Weights of a small transformer language model.
Size: MLP 1280 tanh GELU, 34.1M parameters.
Architecture: LayerNorm before each block, learned positions.
Training: a variant of Adam for these matrices, 366M tokens, 5590 steps.
Each number is 128 + 32 x the weight over its row's rms, rounded and kept within 0 to 255. Layers, rows and columns count from 0. The size above them is the row's rms in percent of the matrix's.

# layer 12 MLP down (transposed), 1280x320, rms 0.0419, rows 643-724, columns 120-159
size [ 86 103 122 101  68 101 108 106  91 126 122  74 109 116  90 100 106 100 103 118 113  81  83 114  93 109 102 105  92  86 106  84  83 104  75  93  71  92  95 111  89  94  94 121  96 117 105  67 100 100  84  94 107  68  84 104 105 115  85  95 108  85 115  82 104  86  81  77 151 108  99 110 110 108  88  73  85 103  94 105  98  88]
[[144 124 139 139  61 157 128  91 192 140 157 140  71 125 120 138 107 109  90  80 146 125 145  99 104 143 132 121 145 177 156 119 122 154 188 124 121 120 111 120]
 [155 135  98 155  56 144  76 120  86 138 150 108  84 135  92 164 157 129 126 116 143 147 124  91 121 143 102 114 170 172 137 170 189 110 125  93  96 131  63 155]
 [157  92 120  93 122 101 131  69  69 172 109 138 124  96 154  98 128 128 142  87 156 138 120 107  92  92  81 124 137  69 135 116  93  64 221 110 159 162 107 135]
 [137 154 115  91 132 173 109  99  91 168 119  75 113  96 112 100 100 166 150 125 141 118 184 164 118  96 128 157 163 140 139  55 141 132 127 115 131  99 127 159]
 [146 156  84 175 145 104 143 174 143 125  99 110 141 124 120 149 123  98 140 108 124 144 105 142 175 147 122 111 129 208 124 173  70 138 119 164  90 138 133 132]
 [ 85  73  51 127 167  69 152 108  96  72 136  90 158 153  96 130 135 145 127  75 151  73  65 122 107 107 142 154 112 123 167  97  93 119 153 198 175  95 109 116]
 [139  83 133 124 131 120 129 110 193 126  59 137 157 110 101 133 176 105 105 120 133  73 142 109 195 106 107 186 111 199 124 133 164 116 194 138 137 182 148 108]
 [ 93 133  77 147 132 172 104 102 132 137  66 151 160 136 156 123 116 141 153 139 124  96 149 136  47 162 107 163 146 146 159 135  84 132 145  93  86 134 108  80]
 [130 108 160 104  81 177 186 136 132 132 156  84 126 137 133  95  68  85 132 128  97 138 105 107 106 118 131 149 176 133  54 141 184 150 156 152  82  99 128 109]
 [ 93 104  94 141 141 128  99 161 115 165 105 137  95 152 150 131 103 172 111 103 191 168  80  86 142  70 116 140 140 150 134  85 195  89 105 115 159  30 115 101]
 [112 116 166 126 124 154 151 124 137 136  93 137 120 145 175 102 174 133 134  80 115 139  73 146 118 143 177 157 136 135 184 124  45 141 145 167 180 169 145 133]
 [139  87 153 138 105 155  87 146 152 108 124 126 122  36 128 137 153 151 120  96 168  96 163  44  98 154 127 105 108 173 146 107 160 138 114 118 105 157  74  85]
 [137 142 188 177 164 174 100 176  53 112 107 127 104 175 201 110 187 176 147 111 160 163  93  90 129 132  87  71 136 163  98 122 161 132 124 178 130  87 110 144]
 [ 99 128  97 159 135 105 127 120 160 123 183 146 151 116  94 133 165 116 131 122 166  73  79 164 151  92 131 113  64 112 162 176 122 171  36 129  70 100 119 136]
 [ 82 114 144 114 189 137 138 145 182 132 123 100 152  80 145 122 154 126  62 106  99 124 125 129 126 149  71 109 158 161 129 135 120  75 137 143 147 174 151 136]
 [ 87 129  40 136 104 104 180 140 127 101 108 164 125 140 129 122  84  82 148  58 161 118 141 119 116 199  98  79 158 134 131 119 104 103 131 122 113 122 105 110]
 [118  93 153 122 149 147 176 118 100 110  67 102 118 117 182 123 115 132 175  73  86 120  96  97  84 128 131 137 156 216 135 131 178 106 104 140 154 109 118 105]
 [159 139 112 164 168 179 129 126 129 120 148 113 186 140 111 134 153 189 133  79 169 140 129 136 162 137 153 148  90 116 140 119 137 104 113 168 113 127 101 159]
 [150 129 162 127 131 163 149 145 149  81 169 151 123 185 139 143 210  91  90 130 121 118 142 114  76 199 166 121 100 149 156 122 142 118 116 116 152 134 127 110]
 [119 117 160  94 142 128 133 159 166 182 175 121  91  82 107 110 143 120 170  92 151 132 101 124 169 141 100  98 158 139 118  53  96 112  40 166 157 157 176 107]
 [ 93 101 192 190  98  90 148 143 112 156 132 121  70  94 106 146 120 143 135 206 148 138 167 112 143 144 158 136 143 149 187  69 145 130 198 119 114 144 107  54]
 [113  79 162 118 112 106 187 159 146 115  90 149 126 143 124 118 156  88  98 123 127 142 152 151  99 159 171 111 115 154 128 128 115 138 130 169 114 152 101  97]
 [ 86 164 136 124 144 145 140 142  95  39 104 126 137 116 134 152 104 151  82 137 160 178 150 138  68 126 146 146 134 150  89 155 163 107 102 177 135 104 102 112]
 [129 120 180 122 149 126 145 108 118 147 158 177 178  57 184 125 127 147 132 143 133  89 131 132 134  82 137 150 128 129 124 174 112  54 146 192  56 161 130 120]
 [169 130 137 101 156 165 124 120  86 130 156 182 140 110 138 148 121 133 144 122 129  62 133 147 129 148 171 126  96 184  92 181 112 103 130 176 126 142  81 137]
 [107  72  66 119 159 118 118  57 129 104 153 126 194  66 207 102  99  86 167 131 133 143 115 106 139  92  82 143 146 158  62  79 121  86 106 109 149 132 143 121]
 [128 147 136 114  99  80 106  92 143 112 125 150 157 144 114 113 170 132 112 138 116 172 149 107 160 161 115 104 144 115  75 136 170  62 107 139 170 107  87 144]
 [125 146 184 165 133 145 159 138 146 148 111 147  97 123 172  64 158 124  69 126 151 146 159 151 108 111 149 109 158 146  85  84 147 121 149 107 154 130 109  92]
 [ 96 152  37 113 171 120 152  66 156 156 145 149 129  81 138 132 154 156  69 143 137 139 111 142 105  83  64 143 169 109 119 149  95 149 113 208 133 157 183 132]
 [137 168 148 135  80 158 137 180 163 183 148  96  44 190 176 130 144 103 120 127 133  97 106 110 128  94 156 130 153 112 143 168 134  65 104 145 174 101 124 120]
 [103 155 147 119 167 164 129 134  86  43  33 134 121  48 192 197 177 140 124 135  83 155 122 116 146 125 140  75 117 142 119  95 129  81 131  61 141 104 165 122]
 [ 97 183 175 146 151 128 104 179 211 166 124 136  91 120  77 124 120 150  80 116 106 173 176 123 129 137 136 113 120 121 159  95 158 123 162 141 142 145 113 115]
 [172 112 155 108  90 137 122 113 158 160 151 160 195  92 136 168  97 168  93 170 139 169  90 129 150  96  49 102 156 112 135 100 130 138 169  93 112 164 142 125]
 [207 111 179 135 128 166 107 202 119  85 197 141 113 115 118 146 124 146 159 115 114 133 207 178  87 105  94 112  99 112 141 139 134 139 115 138 124  82 149 102]
 [164 140 124 116 146 133 108  96  90 157 130 157 163 135 110 157 109 144 165  83 112 132  87 118 126  76 106 107  89  69 109  86 152 142 128  76  79  70  70 159]
 [129  82 183  66 117 104 149  69  96 131 122  86 117 138 114 119 150 111 106  85 121 117 125  86  78 188 107 122 178 189 147 154 125 157 225 104 217 116  86 149]
 [ 73 137 117 181 141 104  79 130 151 141 130  76 129 158  49 110 169 103 113 144 147  93 160 163 138 102 146 122 147 129 159 135 134 111 104 138 192  88 104 145]
 [144 118 156 108 183  56 100 108 122 146 140 128 125 155  91 148 175  99 125 203 150 110 129 179 115 120 100 106 125 156 141 167 193 142 151 103 147 176 142 122]
 [ 97 158 109  55 147 128 135 152  76 124 143 124 170 145 150 111 158 108 149 134  93 161  62 146 155 164 140 159 138 152 127 137 100 137 131 165  87 175 114 107]
 [ 69 131 166 199  85 120 192 103  80 111  81 102 105 169 148 116 116 151  72 192  69 143 156 159 106  97 176  97 146  98 119 150 170 125 160 137 134  88 137  96]
 [ 86 142 117 109 128  91 136 103 160 169  90 143  87 120 142 158 138  75 141 131 169 111  94 134  84 216 113  86 116 161 183 147  97 124 143 118 128 116 154 134]
 [174 118  65 117 140 128  67 108  77  57  74 131 145 129 117 139 142 189  98 155 180 130 118 182 136  89 180  82 124 168 121 147 123  91 152 130 139  85 183 128]
 [144 102 196 160 198  79 166 126 116 198 152  88  77 114 113 104 112 185  89  99 149 126 142 110 132 129  63 119  97 123 140 150 126  99 104 118 125  96 161  47]
 [ 89 129 145 128 121 124 103 144 156 149 137  95 101 177 162  85 124 140 158 133 197  68 136 101 123  99 118 107 134 124 151 193 129 124 130 117 186  86 201 167]
 [ 93  81 150 126 149 153 127 103 137 122 188 111 153 106 139  89  73 116 129 125 187 182 160 102  95 116 109 160  91 115 105  91 114  96 105 157  97  88  54 122]
 [ 66  94 171 153 180 113 176  95 196 125  92 147 182 108 122 111 215  66 110 106 129 160 118 124 154 104  88 121 144  76 113 135 125 157 107 148  97 108 146 141]
 [158 138 126  79  87 120 180 121 131 110  91  82 131 143 131 111 149 149 138 116 172 150  98 107 102 127 146 104 158 158 142  56 119 116  99 179 200 104 116  99]
 [117 173 103 141 154  86 134 100 189  93 134 125 143 137 117 146 146  87 167 110 117  58 205 109 112 196 113 109 143  96 152 124 124  90 144 131 180 118  84 125]
 [165 158 137 127 154 114 145 116  85 112 105 136 138 105 116 145 145 173 113 159 152 128 142 126 136  80 173 141 121 137 134 175 149 133  51 172 139  92  86 106]
 [ 97 130 132 131  94 181  59 146 162 131  99 146 183 132 151  97 142 122 139 176 163 136 154  86 133 146 162  66 104 175  98 130 149  96  80 122  96 134 179 115]
 [127 141  58 124 100 158 123 130 147 118 100 160  58 148 123 114 129 156 166 118 125 121 175 154  94 140 144 133 144  88 153 132  62 123 141  96 142 156 105 146]
 [149 173 118 102 120 125 163 134 124 149  75  75 151  74 144 115 168 135 170 105 158 158 122 165  90 138  73 138  95 111  89 143 185 173  98 156 130 133 171 183]
 [141 143 173 119 162  83 132 120 159 156 111  92 116 104 130 191 133 151  93 101 118 131 134  92 123 176 143 125 206 129 158  89  75 115 184 107 154 159 115  83]
 [119 123 127 156  74 137 128  68 134 138 167 156 120 149 116 195  86 112 162 141 158 146 128  45  84  74 119  87 126 153 165  99  95 135 139 140 165 112 128 119]
 [148 141 105  87  84 162 135  93 153 137 110 156  77 137  86 140 164 155 105 136 155 116 160 129 168 103 124  97 178 117 168 131  96 122  71 104  57 107 169  95]
 [156 142 143 158 124 117 142 147 117  81  85 119 128  63 124 113 123 114  60 156 162 109 120 110 131 143 138 133 139 146 147 169 135 117 110 135 140 215 134  85]
 [137  92 122  72 150 202 138 165 132 118  66 167 102 120 146 106 157  99 154 172  86 114 133 103 166  95 129 121  80 158 147 128  39  67 111 151 165  88  84 111]
 [118 144 109 128 124 154 148  95 132 127 147 133 112 111 140 117 105 106 181 107 163 134 150 149  97 122  85 181 178 114 183 147 106 181  97 154 184 124 130 120]
 [142 133 154 149 123 183 123 116 104 168 143 115 154 184  72 131 138 126 120 119 111 160  82 105 154  87 124  96  94 168  52 141 208 124 118 151 139 125 140 147]
 [186  98 150 118 191  56 149 158  65 118 106 127 119 147  81 140 116 127 139  98  89 136 100 105 160 139 170 127 102  52 137 169  76 156 113 160  93 112 116 151]
 [ 96 110 135  99 141 156 128 169 170 134 168 142 176 119 150 127 133 169 120 158 144 116 153 133 135 103 157  98 151 156 111 171 169 106  82 144 138  71 123  36]
 [165  76 107  97 163  71  78 105  76 144 154 128 134 125  52 151 137  82 143 144 151  90  97 167 112 134 133 113 126 156 111 143 155 108 118 117 121 138 150 152]
 [139 161 125 170 166 121 145 149 142  98  93 138 168 100 140 113 141 127 111 138 144 113 143 100 116 166 133  83 124  73 105  81 175 144 168 121 122 118 150 136]
 [124 106  83 119 103  75 153 162 141 137 122 167 151 133  86 111 174 114 112 113 139 107  86  99 124 129 175 115 159  77 151  82 157 124 194 110 156  94 107  94]
 [111 137 152 142 153 149  74 163 121 155 111  80 118 160 111 132 128 172 140 129 127 106 115  78 161 142 111  82 145 199  96 125 176  91 134 166 149 128 139 125]
 [100 166 152 134 130 155  75  95 149  92 125 112 131 159 164 114 143 122 113  93 133 140 118 104 153 128 151 132 114 151 113 173  90  96 102 119 166 110 133  80]
 [104 115 210  86 154 141 110 121 152 142 100 159 138 171 120 128 109 172 122 146 144 136 156 123 128 149 161 112 136 137 106  92 174 121 127 198  74  84  89 121]
 [137  92 111 172 147  92 147 168 175 104 137 179 148 116 154 160 213 112  59 145  92 170 113 109  85 129 116 118  96 119 158 190 122 110 118  82  99 145  92 159]
 [ 88 128 107 129 128 152 112 110 130 107 227 157 116 121 158 131 114 131 123  55 168  82 168 109 110 131 117 172 120 128  68  71 166 154 142 161 134 107 155 138]
 [111  90 142 115 155 111  84 124 183 134 109 131  93 119 133  99 161  74 132 131 127  75 129 151 145  98 129 144 125 142 101 200 141 136 152 132 177 105 126 143]
 [139  67 159 125 123  89 136 161 141 111  88  63  69  95  71 138 135 146  94  97 169  49 161 121  87 138 200 178 148 148 135 179 121  76  95 121 123 131 125 101]
 [118 124 126 116 139 141 136 168 194 136 108 102 117 195 158 111 109 135 157  63 225 166 127 107 143 136 133 133 169 131 142 114 122 178 149 141  93  77 188  87]
 [121 153 125  90 110 181 119  88  90  92 124 103 116 115 128 143 181 122 121 155  47  86 135 149 131 120  90 122 103 115 102 145  89 160 153  97 173 166 165 169]
 [152 135  91 108 194 165 148 126  58  84 117  67 133 142 166  88 147 142 178 104 108 105  71 108  90 125 102 126  35 101 168 145 114  83 153 135 132 173 130 166]
 [126 129 167 106 143 184 127 138 136  75 144 140 150 137 157 143 127 153 144 116  91 184 190 156 119 129  69  85 134  68 105 153  82 172 144  54 115 121 146 127]
 [145 146 130 106 125 134 104 119 180 111 136  87 113 124 129 118 128 127 162 126 124 102 134 135 148 154 124  87 144 160 142  97 114  98 167 136 112  81 165 128]
 [141 124 207 170 152 142 129 137 141 158  92 133 106 122 158 109 154 149 151 142 181 158 124 105 163 141 176 147 105 182 136 130 156 148 142 137 135 131  80 101]
 [121 125 138 151 141 130 111 158  83  88 128 114 133 138 214 131 103 167  82 135 158 157 181 120 106 102 111 107  58 112 107  97 146  92 107 107 184 116 124 126]
 [112 156 100  89 127 177  97 142 127 142 127  99 119 118 208 136 148 159 132 110  78 100 113 118 107 113 133  96 104 174 139 112 112  86 166 117 133 110 162  97]
 [138 126 131 133 109 134 130 145 149 149  97 117 125 144 132 116 177 151 157 116 104 125 139 148 173 101 129  88 109 107 149 105 160  75 139 127 101  74 127 127]
 [118 108  98  69  93  78  83  83 116 171 112  79  93 131 139 106 160 124 152 135 144 126 145 109 156 105  65 156 158 127 107 153 138  89 159 186 156 132 131 114]
 [118 125 170 132 120  90 141 159 170 171 140 123 125 118 100 150 148 151 133  99 122  29  91 112 194 114 143 128  94 138 120  89 146 136 159 160 134 111 101  82]]
# layer 12 MLP up, 1280x320, rms 0.0508, rows 644-724, columns 120-159
size [100 102  96  85 100 107 110  98 115 119  87 107 105  89 105  98  98 104 108 113  90  92 111 103 108 103 101  90  98 101  95 107 112  83 100  88  88  98 100  91  86  98 104  94 104  97  92  99  99  97 102 101  84  88  96 106 112  95 103  98  80 107  94  99 101  89  84 102 124 103 108 110  99  97  86  94 110  98  98  97  91]
[[126 142 107 114 113 116 107 143 135 133  75 108 148 157 118 111 169  94 121 215 153 177 147 238 182 106 136 155 121 116 172 147 115 151 132 149 139 120 175 122]
 [128  81 129 170 111 140  97 162 144 141 184 155 170 175  98  78 107  84  90 121 178 130 121 143 132 130 124  82  39 185 148 169 150 173  35 153 124 114 155 165]
 [150 130 149 122  80 182 162 161 133 160 111 155 117 154  92  71 148 106  94 148  91 161  70 111 174  92 149 130 140  84 138 185 134 161  89 168  49 186 130  90]
 [117 110 109 115 151 116 131 117  92  93 145 132 148 193 101  85 153 157 114 136  74  82 144 178 146 145  69 136 129  91  97 166 123 127 105  89 156 124 157 166]
 [134 116 163 101  64 173 126 179 115 173  96 164 105 141 151 104 148 125 109 142 140 172 104 143 129 159  80  55 155 124  96 190 104  92  81  53 110 203 180 122]
 [ 83 133 162 163 187 131 119 149  96 124 176  97 134 153 142 154 116 127 104 111 112 137  71 177 160 178  95  80 117  81  80 167 129 163  85 110 111 105 124 194]
 [ 58 131 143 141 129 115 147 119 104 136 134 108 141 143 115 137 143 120 125 162  95 128 148 114 156 154 132 103 113 110 125 178 154 166 133 158 180 140 111 106]
 [152  83 170 130 124  89  61 142 157 123 141 136  82  95 109 152 188  94  57 147  82  88 140 125 110 163 143 194 113 131  93 170  95 165 143 117 115 153 114 146]
 [101 106 130 140 142  86  94  26 123 119  94 124 155 144  90  63 152 106  97 123  74  92 119 107 130 125 152 102 144 139  79 197 123 125 149 121 117 174 124 205]
 [109 139 197 110 107  65 111 110  92  79 176 128 113 127 166 108 167 180 122 173 142 129 122 152 131 120 122 111 129 146 161 130  89 124  89  86 140 120 157 144]
 [109 114 153 155 123  96  93  44 149 116 112 172 148 133  45  74 153 124 146 171  70  80 126 134 127 160 135 213 146 173 107 140  94 184 127 125  75 139 182 143]
 [141 167  91  99 136 117 135 113 156 157 221 139 202 137  92 105 141 120 137 133  91 123 148 121 154  92 140 106 105 147 107 114 158 184 108 153 106 153  46 180]
 [155 122 137  99 136 129 184 111 113 121 119 146 102 129 108 154 157 126 132 128 109 157 145 102 107 134 117 146 118 108  76 142 104  62 155 167 157 113 129 127]
 [175 138  88 114 109 108  97 124  61 153 112 158 110 160 126 125  92 145 154 144 128 146 152 143 138 116 183 167 123  66 103 149  99 165  79 112 135  67  99 139]
 [103 100 136 156  85  83 167 116 128 133 122 157 162 106 141 114 158 125 119 162 138 188  98 163 143 101  45  76 133 129 130 138 164 166  44 128 176 118 194 130]
 [156 184  85 136 130 143  40 104 110 123 152 151 111 106  47 128 133 174 172 107 143 125 156 124 191 119 142 153 133 125 116 145 150 139 135  75 118 117  49 135]
 [155 133 175  90 165 112 146 156  98 134 102 211 136 175  87 165 149 147 102 115 135 191 127 137  96 152 127 124 135 104  56 109 131  74 181 173 135 156 112 126]
 [168  95 130 134 120 174 106 101 144 119 134 196 154 129 122 109 114 106  66 192 132 148  71 166 152 122 136 168  86  85 141 149 147 162  89 105 109 137 188 112]
 [100 119 101 145  93 173  61 132 127 117 115 143 171 150 134 166 111 120 129 198 106 143  47 102 191 151 140 110  82 131 148 209 127 182 142 138 107 123 112 132]
 [113 111  77 103 179 153 110 186  88 104 138 115 103 132  36 122 155 109 116 109 191 162 118 125 127  89  93 160 156 121  86 130 119 152 134  89 137 129 119 160]
 [103  76 147 121 120 149 108 166  93 151 122 164 149 131 120  94 121  85  83 155  93 140  98 127 218 165  85 117 136  70 122 142 197 121 107 120 117 113 155 115]
 [161 173 124 111  75 106 132 149 142 204  92 126 100  89 138  91 163 104 143 143 107  63 106 128 159 131  88 105 150  82 157  97 124 126 139 107 170 134 116 109]
 [169 107 120 105 133 103 116  97 119 118 135 116 127 135  87 132 136  80  59 113 168 153 128 121 131 177 128 155  97 126 201 148 132 124 166 118 138 132  86 167]
 [181  94  90  86 117  85 138  87  85 150 164 115 101 127 137 107 167 178  92 112  90 157 130 167 147 137 160 196 152 136 138 163 146 134 149 102 171 196 112 121]
 [108  88 146 132 155 150 136 179 138 154  79 172  94 175  31 120 108 165 135 143 109 133 133 110 100 135 151  99 113 164 193 127 121 178  71 113 111 165  95 107]
 [135  93 138  67 127 192  71 136 122 142 121 151 136 111 144 136  71 111 157 122 161 100 108 107  66  99 168 159 152  61 188 111  72 137 149  89 103 187 141  92]
 [118 135 128  72 158 123  96  58  92 120 140 119 151 157 105 121 106 131 210 156 115 128 118 138 104 165 125 200 116  97 191 122  77 175 132 121 137 160 133 175]
 [125 128 184 115 142 172  65 167  77 156 101 180 175 174  80 144 130 117 128 129 134  99 135 132 126 120 125 132 100 122 121 114  90 136 134 119 143 148 102  96]
 [102 119 114 124 155 145 143  62 126 126 162 154 202 107  93 128 114 107 143 160 144 131 130 103 102 107  46 167  91 114 115 108 110 170 159 187  57 140 165 152]
 [105 170 154 119  69  68 131  63 162 195 220 144 161 192 126  71  99 111 145 106  97 146 136  99 124 119 142 169  67  98  89 128 148 162 147 172 107 110 138 190]
 [164 101  59 151 116 164 160 121  70 135 119 217 134 103 133 123 115 162 122 111 141 142 142 162 106  99 136 157 128 134 132 111  76 144 131 153 128 139 133 104]
 [114 156 166 104 108 105 154  54 103 105 143 121 169 145  98  84 177 164 126 132 134 127 126 124 118  93 131 158 134 113  85  82  74 134 132 142 124 114 107 100]
 [123 140 115 124 150 124 124 130 131 139  18 126 155 114 104 112 186 104  76 166 113  98 132 147 118  75 145 136 128 126  82 142 109  75 157 128 118 141 143 128]
 [130 148 162  92 157 146 139 144  68 168 173 155 181 173 107 162 113 150  98 155 108 146 141 143 180 143 140  94 133 166  70 120  86  84  77 151 127 175 161 159]
 [142 126 145 127 135 123 143  98 146 129  82 106 155 111 131 147 182 154 131 113 151 116 177 172 135 187 126 103 132 166 127 127 145 116 151  85  89 127 104 129]
 [168 156 127  57 169 175 169 107 128 157 160 167 137 114 124 134 149  95 189 158 112 167  83 171 115 196 146 150  96 104 141 148 111 102 137 208  87 135 119 108]
 [111 105 149  91 113 180 185 165  86 109  75 115 152 171 150  82 133 131 124 127 146 162  93 137 120 153 107 117 158  54 106 137  60 147  99 115 181  89 127 157]
 [177 108 123 145 131 143 132 151 174 146  68 193 117 103 150 104 138 158  97 138 135  82 192 151 128 143 141  97 177 114 114 149 157  71 148 170 164 113 130  88]
 [154 115  88 131 159 138  53 171  74  91 138 147 162  60  45 127 120  69 149 147 163 158 117 106 147 133 120 116 137 126 124 125 107 151  24 103 157 152 122 108]
 [150 141 153  82 102 180 144 131  94 164  68 151 128  93 125 142 156 107 114 163 137 206 141 143 143 107 152 102  86 138 163 175 137 111 104 115 142 164  97 112]
 [110 121 190  84 170  84 146 140  99 140 140 108  99 172 120 122 157 116 124  86  94 110  90 130 128 167 115 122 168 133 125 125  93 115  62  68 174 147 122 156]
 [136 141 112  97 118 150 118 162 121  80  78  92 176 113 125 144 112 117 129 167  96 129 115 100 108 127 176 109 121 143 134 151  99 174 150  90  94 118 131 141]
 [158 123 112 151 148 170 137 109 109 148 115 159 136  75 100 140 139  99 155 103  51 172 118  86 104 124 170 106  86 112 112  94  63 172 125 113  98 183  88 120]
 [129 140 165 146 132  89 113 167 148 128  32 137  96  87 140 136 172 120 101 154  56 125 117  95 108 121 134 130 203 171 117 193  93 177 143 127 120 165 200 164]
 [133 121 140 119  84 201 128 179  98 130 134 117  99 177 105 101 139 188 170 136 144 129 153 137 160 173 171 121 120 148 128 125 167  73 135 153 202 132 132 142]
 [ 99 103 171  82 128 125  93 155  66  96 174 151 132 113 142  80 151 125 116 122  66 134 117 106 115 170 138 183 142 109 114 156  29 141  69  81 133 165 146 101]
 [117 135 184  96 142 138 123 159 148 166 106 169 154 139  87 152 201 120 163 120 106 139 103  96 143 167 159 156 159 127 105 159 167 136 138 143 153 174 132 147]
 [140 124 151  76 120 100 160  89  69 102 139 132 146  90 131 161 141 118 104 108  90 188 168 120 110 179  88 158  91 121 114 133 112  79 154 122 183 163 137 177]
 [130 112 110 140 205  79 182  70  96 159 147 153 120 119 125 105 130  93  88  65  93 175 131 146 139  87  97 156 129  49 161 106 112 162 186 136 172 143  79 139]
 [144 187 183 163 210 143  80 112 136 134  93 163 160  97 122 157 129 118  95 154 170 140  84 104 180 142 129 102  80 160 103 179 162 119 103 193 146 127 126  79]
 [147  81 116 106 176 126 124  82 134 138 139 173 124 120 150 141 166 116  54 166  83 149 113 157 120 140  90 161 132  93 187 181 109 106 142  57 129 128 115 110]
 [129 114  96 132  94 144  98 142 115 109 103 179 119 223  80 121 171 162 199 206 149 165 137 113  93 100 112 139 112 104 109 163  81 153 121 127 163 114 107 134]
 [117  84 141 149 172 111  79 234 156  66  74 178 104 165 109  78 205 140  67 168  97 143 100 191 149 153 145 130  97 161 143 180 161 165  30  89  65 164 116 177]
 [119 142 112 115 214 149 103 140 102 143 163 128 135 105 138 105 133 106 138 111 116 157 105 106 104 151 154 138  86 149  80 136 155  84 134  81 237 162 100 203]
 [115 101 187 160 112 162 124 154 114 109 126 140 189 104 133  88  79 123 121 120 139 101 166 111 127 157  19  87  90 129 128 127 103 104 124 148 108  94 126 102]
 [117 138 152 173 142 159 160 121 174 165 154 101 119 152  77 128 140 161 147 106 137 158 130  88 122 149 157 147 144 109 152 127 227 208 197 101 134 151  89 128]
 [155 135 145  90 124  93 220 101 113  92 119 157 147 127 142 132 151  86 148 113 167 166  93 162  99 174  87 139 108 121 121 121  71 107 126 126 192 150  92 111]
 [141 120 167  91 168  71 134 130 114 130 153 134 150 171 128 148 143 185  95 147 102 100 115 158 135 122 137  84 103 145  73 184 100 109  92 100 153 144 101 163]
 [110 136 103  87  80 126 140  56 121 180 165 152 160 138 124 114 104 164 117 179 132 164 123 134 105 128  85 108 109  74 120 128 236  85 170 142 137 158 132 136]
 [108 162 161 137 112 116 109 138  53 125  87 145 200 137 149 100 107  84 106 117  76 167  88 131 148 144 115 168 151 104  94 122 120 140 135 145 131 226 140 199]
 [116 149 129 173  41 150 121 166 201 193 164 145 145 150 138 134  64 142  90 139 137 123 125 128 154  95  85 108  77 126 128 129 123 188  94 151  68  59 146 103]
 [111 168 110  38 142 138  81  81 114 134 133 133  99 144 109 143 107 102 131 143  90 146  99 122 109  82 129 141 136 202 132 140  80 163 110  90 106 173  90 171]
 [186 111 212  68 129 131 144 140  26 167 184 129 167 146 122 136  99 126  91  69 115 151 127 159 104  94 121  98  91 151 132 121  98 140 145 103 160 209 148 154]
 [136 152  97 107 157 201 182 135 149 130 205 122 169 148  78 142 127 124 194 118 114 148 143 166 114 128 144 156  51 112 120 121 117 186 157 153  95 148 101 167]
 [190 109 136 126 157  85 140 148  98 154  99 141 126 100  83 114 149 109 140 155 167 134 129 149  48 183  47 158 161 151 162 172 106 115 138 129 103 164 146 157]
 [172 125 149 126 107 176 154 152 148 156 176 114 188  76 169 101 139  90 175 143  93 118 144  87 149 107  95 129  99 114 146 126 105 106 132 133 173 139 120 138]
 [102 170 131 128  91 138 106 113  60 132 116 128 133  90 111 129 136 145 206 133 157  43 162 138 155 142 171 142 167 130  98 129 132 103 173 139 221 139 114  93]
 [146 130 149 139 177 104 143 120 110 136  55 105 140 155  77 118 150 121 126 184  89 195  90 115 162 126 133  92 126 151 173 133 119 103  90  95 133 137 127 109]
 [132 127 158 141 164 158  80 128  79 140  90 152 157 159  81 115 162  97 125 184 109  68 148 137 127 153 176  95  54 152 122 155  76 159 120 107 136 229 140 146]
 [119 148 128 118 132 140  81  95 126 164 120 120 139 198 115  43 116 116 135 136  98 170  60 146 178 109 108 109  89 112 133 130 141 118 139 139 179 172  90 120]
 [107 149 133 110 137 182 128 121  68 137 121 114 122  85 116 117 113  89 117 186  82 120 117 159 136 155 121 128 122 131  97 161 158 130  65  67  55 187 104 183]
 [111 136 130 126  80 115 115 160 110 173  66 126 172 190  98 112 128 109 106 123 100  99  64 114 144 111 122  95  86  94 164 129 195 132 103 161 151 149 122 204]
 [166  77 200  90 120 132  80 122 137 195 129 179 123  94  96 169 125 137 116 150 129 196 184 157 147 113 129 164 110 116 163 153 177 154 129 114 111 104 115 117]
 [221 138 147 149 184 143 109  89 123 159 127 142 199 226 104 131 185  99 101 107 187 176 100 134 151 127 112  87  96 148  98 100 160  78 116 150  79 132 134 161]
 [107 109 164 108 150 186 162 132 124 206 103 132 189 111 130 147 165  81 102 136 156 108 130 158 129 149 146 172 140  89 145 182  92 117 119 172 127 127 102 133]
 [151 128 107 176 130 171 136  56 142 131 102 119 171 113 115 101 128 121 113 192 106 137 108 105 172 121 122 156 131 137 149 179 151 104  97 187 108 108 122  98]
 [189 146 183 113 137 128 118 119 159 146  80 153 136 103 152 146 159 174 128 158 149 131 131  78 177 173 135 122 141 124 142 153  79 114  97 144 168 163 136 114]
 [204 114 168 115 147 161 143 140 115 140 112 161  87 110 105 137 109 182 121 154 134 183 156 109 141 175  93 124 181 154 121 145 127 139 110 128  98 148 159 103]
 [149  44 163  52 162  96 160 164 106 141  47 173 123 123  67 141  77  77 104 160 118 131 129 115  86 130 107 172 144  72 121 134 137 128 161  94 159 159 112 116]
 [161 110 115 159 157  56 103 163 163 180 130 127 155 157 104 120 129  96  73 166 110  91  53 132  99 162 124 146 116 176 177 122  82 117 155 142 153 122  50 104]
 [141 108 161 114 137 102 133  56 133  46 234 115 159 116 156  55 128 150 143 140 119 170 177 145 104 151 129 177 122 166 152 168 115 151 135 149 124 169  89 144]]